Weights of a small transformer language model: width 192, no biases in attention or MLP.
Each number is 128 + 32 x the weight over its row's rms, rounded and kept within 0 to 255. Layers, rows and columns count from 0. The size above them is the row's rms in percent of the matrix's.

# layer 6 MLP down (transposed), 768x192, rms 0.176, rows 273-284, columns 0-191
size [ 99  93 102 100  93  98  99 104  96  97  99  98]
[[119 224 143  79  76 132 174  86 175  91 138 191 112 127 128 149  97 158 163  92  60 102 128 150 118 115 145 122 117 107  68 138 154 110 187 141 159 142  91 161 143 142 158 169 180  88  74  99 192 150 135 121 140 157 111 100 153 134 134 103  67 187 126 122 139 161 144 151 164  84 105  64 160 159 147 167 127  96 170  70  84  79  94 158  87 103 161 147  90 145 138 135 106 103 122 110 110 137  90 111 136 143 151 150 161 126 110 164 130 122  92 111 138 104 185 111  83 161  92 109 181 156 102 149 100 176  98  78 154 123 167 114 161  98 151 122 173 135 150  98 151 167 100 108  65 122 111  97 115 175 144 177 115 188  72 161  94 145  97 126 131 140 151  85 149 113 143 157 190 158  91  81 126 153 108  71 162 126 143 129 125 126  93 118  71 142 137 157 136 103  86 136]
 [ 95  95 147 123 122 113  98 123 106 124 138 132  93 109 153 138  88 196  99 144 116 218 163 155 140  98 144 148 129 119 166  98 152 156 122 182  93 164 111 151 126 139 102  95 108  88 147 142  90 107 126 158 107 102 124  41 125  79 117 125 144 130  90 175 120 105 124 132 152 164  79 150  99 206 131 158 154 144 144 215 138 141 141 144 186 177 167 156 175 113 198 167  71 132 155 150 158 195  76 122 152  46 148 148 114 119  77 139 176 148  64  76 160  92 161 175 161 119 135 163  90  88 174 121 124  60 139 101 138 133 121 109  47 129 141 112 108 123 110 123 131 139 119 150 137 160 118 182 155 131 168 123 165 142 166  95 101 152 165 153 159 124  88 124 143 127 100  93 163 104 138 148 127 107 103 197 131 167 116 162  97  72 128 142  88 133 120 100 150 118 111 103]
 [110 152 203 100 145 120  70 107 124 153 165 170 113 140  90  71 180 110 113  79 148 181 130  79 191  92  53 127  68  88 169 185  28 128 128 122  96 115 137 124 159 122 161  76 156 107 195  95 137 153 151 117  80 120 125  96 143  84 133 120  80 133 109 127  70  78 131 178  72 107 194 139  66 112 161 168 143  96 107  96  95  69 127 125 123  73 107  79  82  89 105 130 117 161 146  96 175 170 158 159 135 148  97 117  94 161 142 181 145 101 134 141 117 116 131 112 130 161 104 119 171  80 136 160 142  87 129 102 119 163 139  93 135 126 125 155 134 173 155 154 154 153 109 111  97 141 179 131  99 147 110 137  98 139 116 155 136 163 175 175 129 129 113 144 173 109 123 137 123 170 110 119 159 106  84 142 124 128 108 123 137  71 138  68 155 125 101 121 151  67 135 105]
 [173 171 115 133 118 181 146 193 109 187 117 111 128 159 111 111 117 133 132 133 184  86 124 135 158 141 137 154  44 150 188  50  84 114  93 153  67 188 149 108 105 102 171 187 154 157  92 147 116 205 110 149 110  87 107 102 191 159 100 139 139 120 127 177 135 164  83 120 138 142 136 134  99  94 158  68 135 166 100 174 145  96 136 152 101 124 130 169  90 120 100 171 140 130 151 129 129 157 149 190  80 151 201 155  80  96 127  80 127 118 181 120 157 131 155 138 144  93 114 131 138 145 108  99 147 164  96  77 156 119 168 113 113 157 150 174 156 105 125 121 119 142  97 132 172 115  95 131  81 121 149 109 116 138  98 171 129 146  37 177 148 136 142  85 143 114 133 181 112  98 141 148 118 109 109 121 203  98 126 146 171  49 125 131 117 156 177 104 124 142 102 103]
 [147 133  45 100 113 165 107  74 114 145 117 156 128 107 113 140 136 137 129 159 148 105 176 138  99 161 110 102 105  94 121  61 135 102 165 191 149 109 132  96 148  77 145 127 113  58 129  84 254 198 124 129 148 149 140 177 179 140 137 104 149  63 145 134 181 122 148 139 123 170 140 133 148 165 106 127 150  71 144 138 166 131 111 113 110 154 145 105  88  96 175 193  84 143 139 134 132 154 114 123 104 142  78 110 178 155 153 122  94 150  99 174 162 126  68 104 157 146 159 153 136 167 123  73 146 135 132 186 119  74 120 134 131 138 158 130  98 103  82 175  91 139  70  98 126 153 134 144  90 185 127 156 143  15 148 158 196 128 117  79 152  97 119  99 114 136 131 115 141 150 151 155 137 132 146 161 129 134 105 142  96 113 174 145 128 125 139 195 154 105 153 130]
 [126 161 130 163 149 156  99 155 120  91  93 156 155  81 166 156 146 110 147 122  61 127 101 106 118 162  96 156 100 190 124 160 143 162  87 195  99  69 129 143 113 102 141 139 103 150 121  82 111  65 152  70 151 124  64 137  80 140 160 115 119 142 125  95 100 141  67 197 137  69 121 124 125 110 135  98 185 103 114 117 116 102  76 148 142  94 138  82 130 131 123  86 149 122 150 127 147 161 107 127 141 248 196 168 135  99 152  94 122 122 122 138 133 140 148 136 125 194 116  50  83 147 102 120 174 141  97 158 121 129 139 164 104 134 153 115 101 144 150 129 170 149 140 148 110 161 120 106  51 154 170 148 138 108  68 102 117 108 121  64 170 121 136  89  62  93 121 114 180 132 139 162 174 139 157  84 125  93 102 155 158  86 106 135 155 129 126  83 180 179 115 112]
 [ 58 133 124 175 111 125 138 124  87 170 154 122 138 129 149 157 115 101  84 133 122 102 133  98 145  79 170 110 176  99 138  75  59 131 108 134 153 119 100 102  98 128 126 125  99 140 144 134 189 203 146 162  90 188 173  53 151 130 105 152 143 111 173 123 128 112 148 104  94 119 139 176 160 119 100 101 157  99 139 132 151  91 112 101 159 121 126 156 106 201 168 145 152 155 113 131 131 113  60 125 147 174  85 190 117 154 142 108 143  21 120 128 125 110 112 166 103 142 150 113  96  90  92 162 123 156 150 120 121 141 107 136 149 108 102 185 125  87  84  98 131 153 137 130  71 103 131  89  92 132 133 130 118 115 203 184 122 176 253 170  72 168 104 104 126 158 113 141 161 184 114 175 100 111 165 129 122 140 136 142 156 120  94 136 181 122  82 107 119 136  98 105]
 [107 136 104  87  76 153 156 147  84  85  81 116 144 113 154 157  96 119 127 157 111 137 107 139 123 130  92  28 127 133  96 120 112 152 114 117 198 143 148 173  91  94 112 111 135 152 136  96  94 159 151 208  98 146 107 168 135  82 118 133 160 125 116  74 218 151  99 102 164 110  85  47 118 134 115 131  97  83 121  99 150 127  96 145  87  94 146 125 158 105 134 132 103 111 167 118 121 121 167 199 180 111  98 133 151 173 133 167  97  99  81 117 108  77 135 112 102 181 138 111 139 147  86  51  97 111  93 145  42 121 121 132 125  94 151 133 161 139 124 136 136 122 131 171 119  86 178  46 117 146  81 160 112 144  74 135 161  88  93  88 141 123  93 102 126 155 113 150 125 148 139 156 173 117 158 118 157 108 160 148 133 163  83 140  64 158 166 148  92 158  86 175]
 [ 75 108 121  88 120  86 115 103 139 125  55  90 144 166 111 106  78  79 133 104 103 100 117 133 128  97 146  63 149 152 149 140 142 143 136  73 139 107 148 138 163 155 168 124 103 123 151  99 134  62 129 130 163 101 143 134  49 107  67  91 156 178 161  95 133 120 134 135 128  79 104 168 174 119 104 131 137 124 106 122 109 172  83 155 132 194  68 118 166 116  97  79 125 106 142 154  88 168  90  67  84 170 137 138 156  89 141  84 141 106 122 129 125 116  57 171  83 150 124 139 107 184 148 107 108  71 146 189  55 105 134 144  82 187 153 132  52 121 164 136 131  93 100 161 109 123 138 140 118 143  92  89 139 119 182  95 128 146 111 160 138 109 151 204 133 177 121 150 115  69  99 144 156 183 146 136 103 168 133 101 138 100 129 106  66  96 162 101 139 125 141 174]
 [ 45 165 118 118 126 142 136  82 174  91  96 140 163  92 128 163 127 107 150  81 162 126 131 148  99 102 137  50  83 121 158 155 147 114 145 135 103 102 200 146 101 149 135  72 129 169 151  74  40  85  50 118  90 204 112  91  76 134 127  96 163 151 110 149 150 107 159 133 153 108 112 148 131 115 111 156 113 137  90 138 133 168 126 158 127  90 163 126 180 105 165 146 103  98  96  99 147 134 123  74 141 130 161 140 135 109 127 118 152 163 135 157  97 112 159 177 149 159 192 149 126 114 196 151 112 114 129 130 148 132 175 105 128  99 173 127 145  82 146 173 161 214 131 177 137 153 183 114 126 141 112 115 131  72 134  63 151 144  87 174 140 145 176 120 133 139 164 126  44 126 180 112 152 111  63 148 143  94 161 173 138 147 137 149 155  82 122  97 125 105 149 120]
 [129 161  92 135 136 127  58 141 111 111 159 172 122  91 119 144 105 100  95 198 105 137 104 107 194 153 125 119 119 140 157 131  90 155 134 120 161 164  94 124  97 158 146 103 112 106 157 123 182 194 159 138 108  89 127 145 126  86 162 174 108 141 161  79 150 173 170  96 121 146  65 123  82 122 171 103  78 121 146 115 201 114 101 156  91 157 108 204 136 102 124 140 169  89 124 128 145 131 115 101 178 123 121 174 103 154  84 142 174  91 116 127 172 154  68 110 117 141  91 183 103 109 146 103 170 103 105 114 108 165 194 152  81 157 133  79 159  88 138 145  57 142 117 127 144 127 165 180 107 144  91 118 181 138 193 133 179  87  76 101 100 149 116 145 146 114 142  99 151 150  82 159 102  94 159 168 103 112 113 110 147 114 206 150  63 167 155 153 100  90  98 131]
 [ 55 138 121 155 135 113 194 122 136 182 124 178 119 133 172 100  99 136 112 122 147 125 119 171 167 122 133 123 167 162 113 168 146 169  62 120 128 112 131 106 135 125 138 134  96 159  91 136 124 116 134  85 149 119  90 134 162 138 131 161 148  93  91  93 152 158 185 113 113  97 113 111  69 134 125 164 182 111  89 127 116 114 175 115 145 120  62 117  58 165  91 132  92  95  82 109  98 116  85  94  91  90 156  84  98 120 178 183 149 115 131 139  80 134  80  69 125  83 190 153  99 117 157 151 104 145 149 125 107 118 140 142 164 121 160 140 109 103 159 139 213 129 104 106  76 129 102 115  79  59 150 118 117  87 142  83 127 120  64 109  90 124 144 139  95 126 149 191 180 104 120 141 159 100  87  45 134  77 158 120 153 147 141  91 149 163 196  72 159 141 119  66]]
# layer 6 MLP gate, 768x192, rms 0.182, rows 274-285, columns 0-191
size [100 105 103 101  85  98  94  92  98 100 111 100]
[[149  99  93  77  57  76 131 107 108 150 117 139 140 167  65 114  89 156 109 100 204 150 140 186 121 100 140  74 104 128 116 119  99 166 162 159 166 150  82 129 137  78 168 184 123 163 106  95 128 100  83 106 142 150  94 113 115 127 150 171 145 189 110 192 131 163 173 162  86 103 120  96 111 129 156 120 162 151 131 135 140 168 191  98 170 131 119 100  55  94 155 109 112 123 100 174 149 137 122 109 154 155  80 110 113 170 164  87 132 126  75 120 141  78  99 144 128  95 129 158 194 156 168 108 101  97 165 150  93 108 154  62 126 107 201 139  76 121 126 156 148 113 149  79 207  94 180 147  70 149 146 137 148 134  92 143 132  88 129 122 132  98 176 124 129  95  67 135 134 102  66 135 134 144 116 127 136 120  87 136  98 123 124  95 121 158  93 165 173 117  95 170]
 [138 149 106 102 189 125  73 131 109 124 100  89 109  88 148 174  98 109 131  99 162 104  96 160 155 118 107 180 116  94 173 127  96 172 133 123 124 101  97 163 129 144 134 122  84 173 141 125 128  77 149 135 119 137 145 139 122 116 115 105 113 144  99 206 141 171 155 161 166 166 100  88 105 159 107 154 146 134 111 103 170 126  85  95 136 113  97  95 154 173 102 104 126  70  58 173 170 106 140 126 134 127 163 160 128  81 131 133  44 159 115  64 171  96 156 138 135 160 135 107 165 136  95 129  84  78 143 109  90 166  95 178  35 148 151 103 119  71  62  86 157 153 110 198 163 157 123 187 135 151 162 111 138  98 108  92 173 122 141 133 101 129 121 131 149 101 196 130  79 190 125 161  57 126 121  83 145 109 129 125 207 102 164 131 149 141 101 127 156 132 158 151]
 [201 130 143 123  88 145 158 132  98 128 113 149 178  83 178 121  92  66 147 149 173 145  62 137  74 151 137 114  93 166 145 181  83  98 146 167 153 177 180 147 112 150 131 134 132  72 118 168  89 116 111  85 101 100  98  88 152 117 143 147 113 125 104 171 142  52  99 139 133 140 146  95 131 117 131 135 157 164 115 113  53 160 103 198 158 136 175  64  90 170 101 163 116 114  95 122 116 161 138 137 155  71 103 116 140 185  96 111 121 123 145 124 104 116 123 137 145 131 109 159 162 109 117  99  89 134 112 182 168 175 161 137 130 128 168  91 174 164  90  90 135 129 118  99 151 126 120 177 164 146 161 127 146 130 159 116  90 169  94 115 174 113 146  80  99 157 178 169 132 147 204 126  89 153 195 191 189 129 144 113 150 150 132 124  56 131 155 145 130 102 152 189]
 [149  99  70 112  89 132 128 168 134 146  94 113  69 160 154 106 116 134 120 130 140  90 183  93  96  96  79 105 183 133 109 129 165  67 152 127 124 105 127 125 128 102 147 144 116 125 137 130 179 125 161 153 121 126 119 169 173 145 138 134 134 211 125  80 179 102 175 193 105  97 130 146 128 139 152  75 141 103 107 132 194 137 152 146 159 161 138 112 127  49 119 142 114 105  94 113  89 139 162 131 163  68 133 145 152 127 138 111 126  75 180 125  88 149 102 126  75 136 127  89 138 118  87 141 170 106 155 168 104 158 120 209 105 194 136 108 117 128  75 101 139 151  67 114 147 112 193 120  56 114 129 139 111  93 166 145 191 189 129  75 226 133 113 107 126 149 104 106 197 159 147 145 128 131  67  78  73 147 126 107 118 148 149 149 127 109 102 130 130 158 176 146]
 [121 103 127 163 132 125 185 139 208 141 138 101 119 156 108 104 155 149  90 112 158 116 138 147 127  70 126 131 183  75 147 107 143 136 178  99 118 176 171  45 142 106 124 104 167 133 154 181 133 130  64 131  81 150 184  93 138  98  93 179 139  90 136 159 175 152 153  89  83 141 132 120 187 143  93 171  91 153 125 150 132 131 194 161 132 162 112 147 178  79 148 177 100 114 106 125 106  61 129 142  99  44  35 105 130 129 111 140 130 135 112 141 114 152 144 126 116 109 134 188 170 116 132 177  68  87 158  83 160 126 142 126 154 142  81 101  87 147 119 152  62  98 120 159 132 113 164 140 188 158  80 137 118 115 164 153  91 117 120 163 104 115  74 124 159 192 134 105  95 143  86 118 120 110  99 126 111 153 155  79 109 158 154 106 154  95 156 120 101  83 164 135]
 [166 146 195  97 175 133 143 142 134 106  22 129 105 125 120 151 111 141  83 184 202 147 103 108  95 131  61 163 121 192 118 106 104 137 160 125 114 172 134 130 134 180  77 130 160  98 154 113 132 161 138 152 149  72 141 141 112 153 172 123 165  62  93 146 141 223 123 184 159  99 160 107 138 181 129 120 148 161 134 193 151 201 139 179 161  94 133  78 145  99 140 106 153  89  80  93 114 148 184 131 114  93 159 176 121 138 146 133 117  96 113 114 113 117 162 103 135 156 131 136 143 119 116 140  69 164 119 150 104 129 149 132 144 146 105 109  49 142  79 138  92 188 131 162 143 150 130 124 120  61 108 117  50 141 167 140 111 184 126 151 108 154 101 117 147 115 130  87 121 142 143 111 131 145  86 133 124 140 172 135 140  89  88 157 118 174 148 188 136 129 101 172]
 [ 57 161 132 128 155 131 111 132 128 124  84 195 196 143 120 133 120 108 153 148 152 157 159 170 119 128 144  55 157 147 110 149  67 155 115 137 148 133  84 133  85 180 140 146 189 162 139 118 108 122  78 187 155 165  90 120 140 124  66 125 116 165  37 126 178 136 120 145 142 169 117 158 131 120 131 145 208  94 118 155 137 130 124 208  74 112 122 136 118  80 145 113 105 106 100 151 128 177 113  76 176 127  77 153 119 130  97 115 145 118 131 133 192 118 200 125 135 150 135 118 164 104  84 100 130 155  43 135 123 143 123 133  99 121 158 120 124 118 110 157 156 124  64  92 123 145 166 131 114 145 176 146 144 150  86 167  90 165 113 122 172 144 109  75 122 158 139  80  89 178 175 159 188 147 144 110 161 116 147  87 133 123  98  73 155 175 125  71  80 143  92 137]
 [ 80 130 112 144 190 110 173 119 118 143 142 121 105 168 120  94 132 153 117 128 100 106 175 101 123 168  60 117 109 106  83 152 180  84 105  64 164 119 183 135  77 114 152 135 125 180 135 132 138 178 148 171  92  75  90 162  66 125 132 116 147 152 123 137 158 139 102 124  92  97 121  53  94 157 168 102 142 107  97 124 126  93 150 123 168  86 119 142 203 157 147 132 151  84 116 103 118 138 141 150 103 138  62  95  92 226  94 134 104 137 126 144 144 154 135 107 106 191 116 144 124 124 107  90 179 101 119 170 117 182  83 131 109 157 144 172 127 172 130 142  78 149 126  85 162 155 205 135 162  88 133 107 144 122  63 138 188 157 105 164 145 135 105  93 135  47 124 136 149 112 119  88 163 184 131  95 124 129 117 150 179 168  95 144 168 161 132 154  86 147 171 153]
 [115 166 104 130 118  98 117 158  81 114  61 107  89  85 132 136 134 186 166 176 146 103 105 150 162 134 117  76  96 111 127 123 161 112  72 171 105  40 177 138 146 156 110 136  94 136  92 157 115 116  63 118 133  93 128 160 106 118 143 102 156 127 171 154  96 129 150 121 106 101 160 152 155 128 153 125 150 136  93 130 143  67  86  47 168 131 114 192 158 162 118 141 128 189 128 144 104  67 191 131 131 187 135 168  90 133 133 134 180 157 137 146 154 105 133  50 133  70 147  84 146 105 111 149 150 174 111  88 188  99  89 140 136 142 131 168 121 112 114 148 119 123 119 121  95  98 137 169 193  81  94  92 138  97  99  60 104 146 150 190 155  75  83  89  62 166  84 120  99 112 110 185 116 132 107 199 111  86 128 144 126 142 123 148 108 103 137 120 131 148 142 143]
 [ 98 178 183  87 115 128 123  45 111  87 146 138  81 159 131 139 138 112 170 157 177 144 124 118 195  86 111 192 138 164 153  99 138 215 118 100 113 107 148  54 112  79 106  71 106 118 139 118 125 147 134  75 121 150  90  92 140 118 103  72 134 129  87  82 150  82 154 143  96 133 127 150 173 139 136 180  94 170 109 127 175 102 161  69 152 107 138 180 121 132 158 168 184 160 118 139 147 186 115 117 132 133 152 200 137 121 127 147 130 123  94 141 155 144 108 112 109 121  94 177 114 167 176 143 173 141  93 133  86 143 106 137  99 169 138 103 144 114  87 148  83 111  92 145 128 175 116 100 136 142 177  62 133 119 141 146 133 146 143 125  81 166 177  82  48 126 148  65 104  98 142 126  98  91 161 104 147 131 140 118  78 131 148  67 161  62 119 101 114 124 121  86]
 [140 107 147  90 122 132 128 155  66 155 115 110 120 137 124 158 119 123 116 125 143 167 110 140 131 179 145 147  77 171 137 109  95 123 132 109 131 157 104 191 149  83 141 140 169 140 170  32 134 106 135 149 135 151 101 108 130 159 126 175  78 139 114 106 120  98 139 131 172 169 127 102 150 117 147 118 126 102 118 155 160  93 121 175 158 105 108  67 169 123  90 166 131 157 113  92 184 149 147 146 169  92 102 142  74  82 151 146 152 101 137 148 129 135 138 140 133 136 134 173  81  60 127 150 135 174 170 133  68 203  94 146 148 125 135 111 147 103  88 132 151  86 122 107  75 122  88 148 133 192 135 124 145 176 149  99 111  83 127 153 222  80 177 104 167 118 138 141 162 150 209 164 173  44 158 137 129 103 172 160  70  85 166  91 136 105  91  82 137 104 179  71]
 [111 133 226 119  76  91 118 175  75 102 125 100 127 125  83  86 190 133 134 170 136 116  83 155 107  87 143 177 138 143 141 100 137 152 124 137 139 102 170 114 132 140 119 151 109 154 115 185 126 135 118 178 122 146 110  88 149 180 122 154 115 118 135 145 113 160 128 153 180 163 131 136 152 164 132  76 124  73 104  91 130  74 100 131 133 101 154 135 130  98  95  76 143  96 159 112 117 116 169 137  98  66 127 145 130 128  93 181 118 186  87 153 160  97 141  97  59  92 122 144 127 127 143 161  36 194 162 186 132 125 167 101 131 117 115  95 141 120 155 190 188 124 158 133 152  68 146  58 108 131 129 128 167 140 147 110 122 123 161  63 149 157  69  99  82 156 142 139 105 185  69 123 116 102 146 167 145 152  89  90 132 115 166  36 148  99 123 162 139 124 159 126]]
# layer 6 MLP up, 768x192, rms 0.19, rows 274-285, columns 0-191
size [ 98 104  99  99  87  99 101 103  99  98 105  99]
[[104 131 116 130 153 175  91  97 148  79 162 111 105 144 122  95 163 121 164 162 137 177 149 116 145 116 112 146 115 162 138 114 135 154 121  60 177 125 186 127 126 148 160 114  55 142 155  99 119 198 145  42  65  91 128 210 128 120 152  95 105 157 134 122 157 103 146 125 110 125 109  85 133 140 109 184 190 151 120 145 201 172 101 129 146 170 173 154 143 127  93 129 158 130 117 115 140 109 124 127 125 109 127 139 142 131 148 142  79 140 224 174 146 186 207  54 100 163 181 152 112  97  79 107  90 166 118 147 119 123 144 182 102 132 114 113 111 153 185  93 142 123 128 160 195 128 142  94 128 144 139 112 126 111 148 162 148 135 165 161 118  52 108  66  92 162  87 110 124  88 102 168 104 101 126 163 124 140 139 162 107 113 158 103 142  79 155 128 172 186 119 124]
 [116  91 129 140 137  89  56  85 201 162 150  98 130 156 131 121 114  72 179 161 142 105 113 178  72 121 147 174 135 110 164 166 159 127 107 149 121  79 176 165 145 133 145 131  93  96 101 110 138  95 146 132  91  86 185 169 162 113 168 101 137  86 128 148 133 159 130 113 129 132  95 116 198 144  74 138 175  62 143 190 142 116 120 124 113 105  95 155 121 172 141 125 153 165 137  79  92 136 150 184 172 199 156  95 179 153 153 108 198 147 128 120 165  74 111  78 167 125 124 140 154 155 137 114 115 130 157  90  88 193  96 112  91  98 120 168 120 143 163 139 134  87 143 143 121  95 148 123 139 106 130 128 161 175 150  70  90 160 149 189 130 121  57 159 116 135 103  82 154 140  82 168 169 121 147 202 177  88 150 126 114 111 163 122 173 152 114  99 127 167 108 149]
 [130  95  58  81 137  81 109 118  97 105  96 126  85 142 149 195 181 134 174 160 113 135 171 129  74 137 112  89 150 137 107 136  73  79 119  93 139 169 130 130 136 149  78 143 127  54 139 145 126 169 150 113 113  98 166 109 128 106 129 204  77 171 172 173 110 152 132 153 218 172 138 116 106 117 104 119 130 151 140 174 118 140  97 206 127 154 108 154 120 150 112 164 129 120 129 166 108 134 127 121  94 113 139 166 140 131 171  54 141 180 130 137 190  97  78 128 212 119 106 122 111 122  68 120 111 174  76  85 103 127  82 198 192 102 116 138 127 131 130 107 107 126 176 138 154  86 117 155 114  89 156 124 110 104 147 180 142 138 133 189 130 168  92 156 141 111  85 140 139 124  57  98 106 108 133 151 101 132 133 174 146  59 130 167 139 127 116 154 149 132  88 105]
 [130 131 139 116 172 145 121 131 139 106 113 108 140 116 139 164 114 140  80 128 121 110 171  70 118  44 136 183 190 121  86 118 153 183 157 104 142 168 120 141  98 153 102 158 138 150 111 129 173  68 175 118 141 151  60 146  86 141  97 138 110 130 150 101 148  76 138 147 122 115 102 104 144 120 182 110 102 171 153 118  98 148 152  80 164 154  75 106 103 101  67 100 156 103  96 134 141  92 215 190 137 159 138 133 154 134 115 191 111 165 133 163 123 114 124 136 121 169  46 134 109  95  60 108 132 180  80  88  97 136 167 131 134 127 130 140  99 170  66  78 134 112 160  83 161 133 147 176  45  98 206 147 115 129 148 113 132 133 101  58 115 132 169  86 149 127 158 121 129 115 155 113 174  62  86 110 110 132 102 118 108 125 144 146 128 124 100 138 128 196 143 169]
 [113  93 134 118  99 103 143 117 128 151 134 113  85 172 122 118  64 187 147 128 150 159 150 174 174 101 142  87 109  70 102 118 118  78 164  65 167 191  78 153  97 125  96  70 170 105  94 126 181 192 121 148 172 183 152 132 142 148 124 140 160  99 117 167 138 110 184  82 119 136 155 157 105  97 133 143 167 122 131 145 138 168 189  82 125 159 129 170  92 131 112 126  96  88 135 116 171  85 166 123 163  98 128  90 117 139 110 174 150 117 182 101 124  96 116 142 152  47 111 150 170 120 160 158 145  89 121 138 122  94 144  76 166 139  48 114 155 106  75 124 133 139 107 128 108 106 149 125 148 109  98 102  56 185 159 139 192 172 147 162 108 161 175 144 152 158  98 103  83  95 102 113  75 133  97 146 141 151 130 142 104 136 178 123  56 109  77 134 111 132 136 188]
 [187 144 163 138 179 137  56 128 125 151 110 152 100 121  97 162  93 134 122 134 148 131 118 166 104  95 138 137 141 150 147 128 111 102 130 115 133 153  82 184 129 170  74  95 124 112 134 126 123 114 190  93  94 181 122 123 203 148 103  92 100 164 179 167 144 138 196 152 185 158 173 145 129 109 117 155 125 116  99 105 143 153 118 118  81  85 142 131 110 116  55 198 159 133 112 101 169 144  91 138 122 120 107 127 131  70 108 102 158  93  89 100 103 150 113 138 157 115 121 154 177 163 121 124 138  85 158 186 106 104  87 152 178 167  97 120 130 185 157 157 203 109  59 140 122 137 102 191 118 178 129  98 116 173 108 135 116  69 119 121 115  65 198 172 170 116 109  97 126 115 201 181 155  97  75  73 132 145  91 154 106 121 164 141 181 138 138 162 140 148 132 113]
 [ 71 175  97 194 147 154 162 120 102  78 110 120 161  80  73 181  78  78 150 158 126 150 139 113  82 151 141  79 153  84 162 122  75 152 107  83 147 142 106 110 161 155 146 128 121 202 105 110 161 183 149 128 130 128  96  99 116 159 140 187 114 117 128 119 160 142 116 115  75  58 117  57 165 130 121 135 186 114  82 200 157 146 139 142 162 159 114 146 134 118 128 143 184  99 160 159 100 112 145  70 172 133  82 148 158 103  83 154 155 138 109 163 142 172 143 115 125  90 120 125 128  71 106 141 150 158 125 140  59 146 123 128 101 116 159 127 187  94 163  83 124 140 106 146 126 179 102 120 131 149 124 141 121 100 105  83 102  83 115 126 131 132 112 170 205 119 110 131 103 213 135 111 114 138 163 150 107 150 139  71 170  94  81 159 129 172 129  93  77 158  81 162]
 [110 166 192 170 111  69 159  97  99 131  74  88 114  60 129 175  56  91  64 186 102 181  90 163  96 150 119 168  91 174  84 103  89 106 147 121 164 240 169 124 118 105 168 214 132 173 152 151 150  99 123 162 120 111  98 117 121 191 153  97 170 107  80 138  98 136 126 130 134 114 126 107  61 124  85 121 157 113  89 148 126 159 162 123 140  83 141 179 121 109 131  98 141  91 124 128 121 104 113 193 130 129 113 158 159 124 141 166 177 126  83 157 174 147 101 145 120 112 134 171 153 149 130 105 191  86  66 104 140 159 153 138 142 133  75 111 167 143 125 135 116  99 120  73 194 128 100 116 131  84 136 128 149 152 104 108 200 113 126 115 170 137 113 134  95  97 101 176 137 117 144 119 139 160  89 139 173 146 127 142 145 128 115 134 146 105  88 138 115 119 166 105]
 [105 101 128 175  86 139  73 122  99 141 111 140 146 157 123 157 147 158  84 108 116 175 159 105 149 103  91 145  83 158 107 139 140  80  61 118 170 120 105 127 148 144 155  98 119 113 114 168 148 132 149 115 210  69 199 100 142 204 148 146 106 167 137 120 101 161 113 188 112 113 110 146 152 123 118 149 134  91 129 122 159 107 160  96  72 168 165  99 116 122  59 112 102 163 153 121 110 148 142 170 132 116 135 120 146 121 135 154 116  98 138  99 127 115  68  93 138  88 166  97 150  94 164 140  99 167 110 168 106 141 108 131 143 139 109 123 128 140  70  72 117 105 134 158 135 183 127 161 106 101  98 124 196 164 169 216  87 147 124 158 172 125 144 181 135  72 156  79 148 147 138 171 156  89 177  73  96  86 166  92 114 170 131 117 138 125 192  88 129  57  64 174]
 [142 135 111 177 100 144 153 185 124 150 106 142 158  97 166 127 119 141 119  90 132 183  93 123  69  87 144 120 185 166 121 114  26 134 116 111 115 166 146 170 140 133 114 111 111 149 125 155 109  91 157 114 127 125  89 115 131 160 162 124 208 114 145 155 149 120  93 107 138 118 155  94  80 114 127  71 121  64 135 132  87  73 177 130 150 126 102 103 156 195 181 142 137 148 108 108 184 150  92 124 143 184 114 104 149 146 147 102 102  62 160  65 144  76 136 151 172  88 147 120 170 107 183 154 114  86 103 167 167 124  97 149 118 138 168 130 135 159 148 146  99  91 141 149 128 149 155 173 146 116 138  88 130  95 118 131  96 180 195 125 157  73 150 156 195 190 102 109 152 112 134  75 137 153  83 117 117 180 172  94  86 141 139 111 139  94 196 138 126  88 122  60]
 [131 161 179 116 122  67 153  64 135 134 157 176 153 115 142  78 189 152 130 115 152 152 121 103 199 139 116 139 106 131 147 147 133 131 133 116 160 140 202 119  98 211 105 115 143  92  97 115 136  95 125 105 114 108 158 102 149 134 113 110  86 106  81 163  98 183 177 152  95  89 122  91 152 166 150 163 149 129 132 124 153  73 141 124 209 108 163 105  81 103 145  89 165 122 136 144  84 108 127 104 128  94 137  82 181  48 123  87 109 118  75  85 104  85 144 102 156 180 200 136 185 115 165 152 121 211 139 124 165 131 108 136 135 107 144 151 137 175 157 128 154 139 136 128 141 108 141 180  92 111 108 122 144 150  98 167 123 144 113 124  87 133  76 161 156 164 136  99 114 186  62 133 129 218 124 104 160  83 165  80 141 160 139 140  91 173 137 121 119 141  90 108]
 [141  84 135 182 112 109 121 133  92 168 107 139 157 165 211 116 124 142  99 100 133 165 134 138 133 167  87 194 121  87 158 191  89 186 125  74  76 129  92 129 194 101 135  59 168 114 142 169 137 111 138 129 122  96 109  78  19 154 107 109 125 115 110 129  90 131 123 146 186 104 151  90 145 183 128 146 154 100 194  95 107 125 119  86 162 147 102 157 111 202 160 163  53 131 155 120 152 113  87 100 192  89  97 114 175 118  81  92  85 166 169 124 138 127  94 127  99 134 119 130 175 138 122 159 110 103 175 173 118 154 137  75 149 147 132 196  92 170 141 110 157  92 106 135 120 134 139 116  99 190 143 107 130 115 141 100 125 144 135 146  69 134 118 154 180 128 124 149 139 106  93 162 141 125 156 150 110 131 154 124 116 147  82 169 114 123 182 110 113 126 164  88]]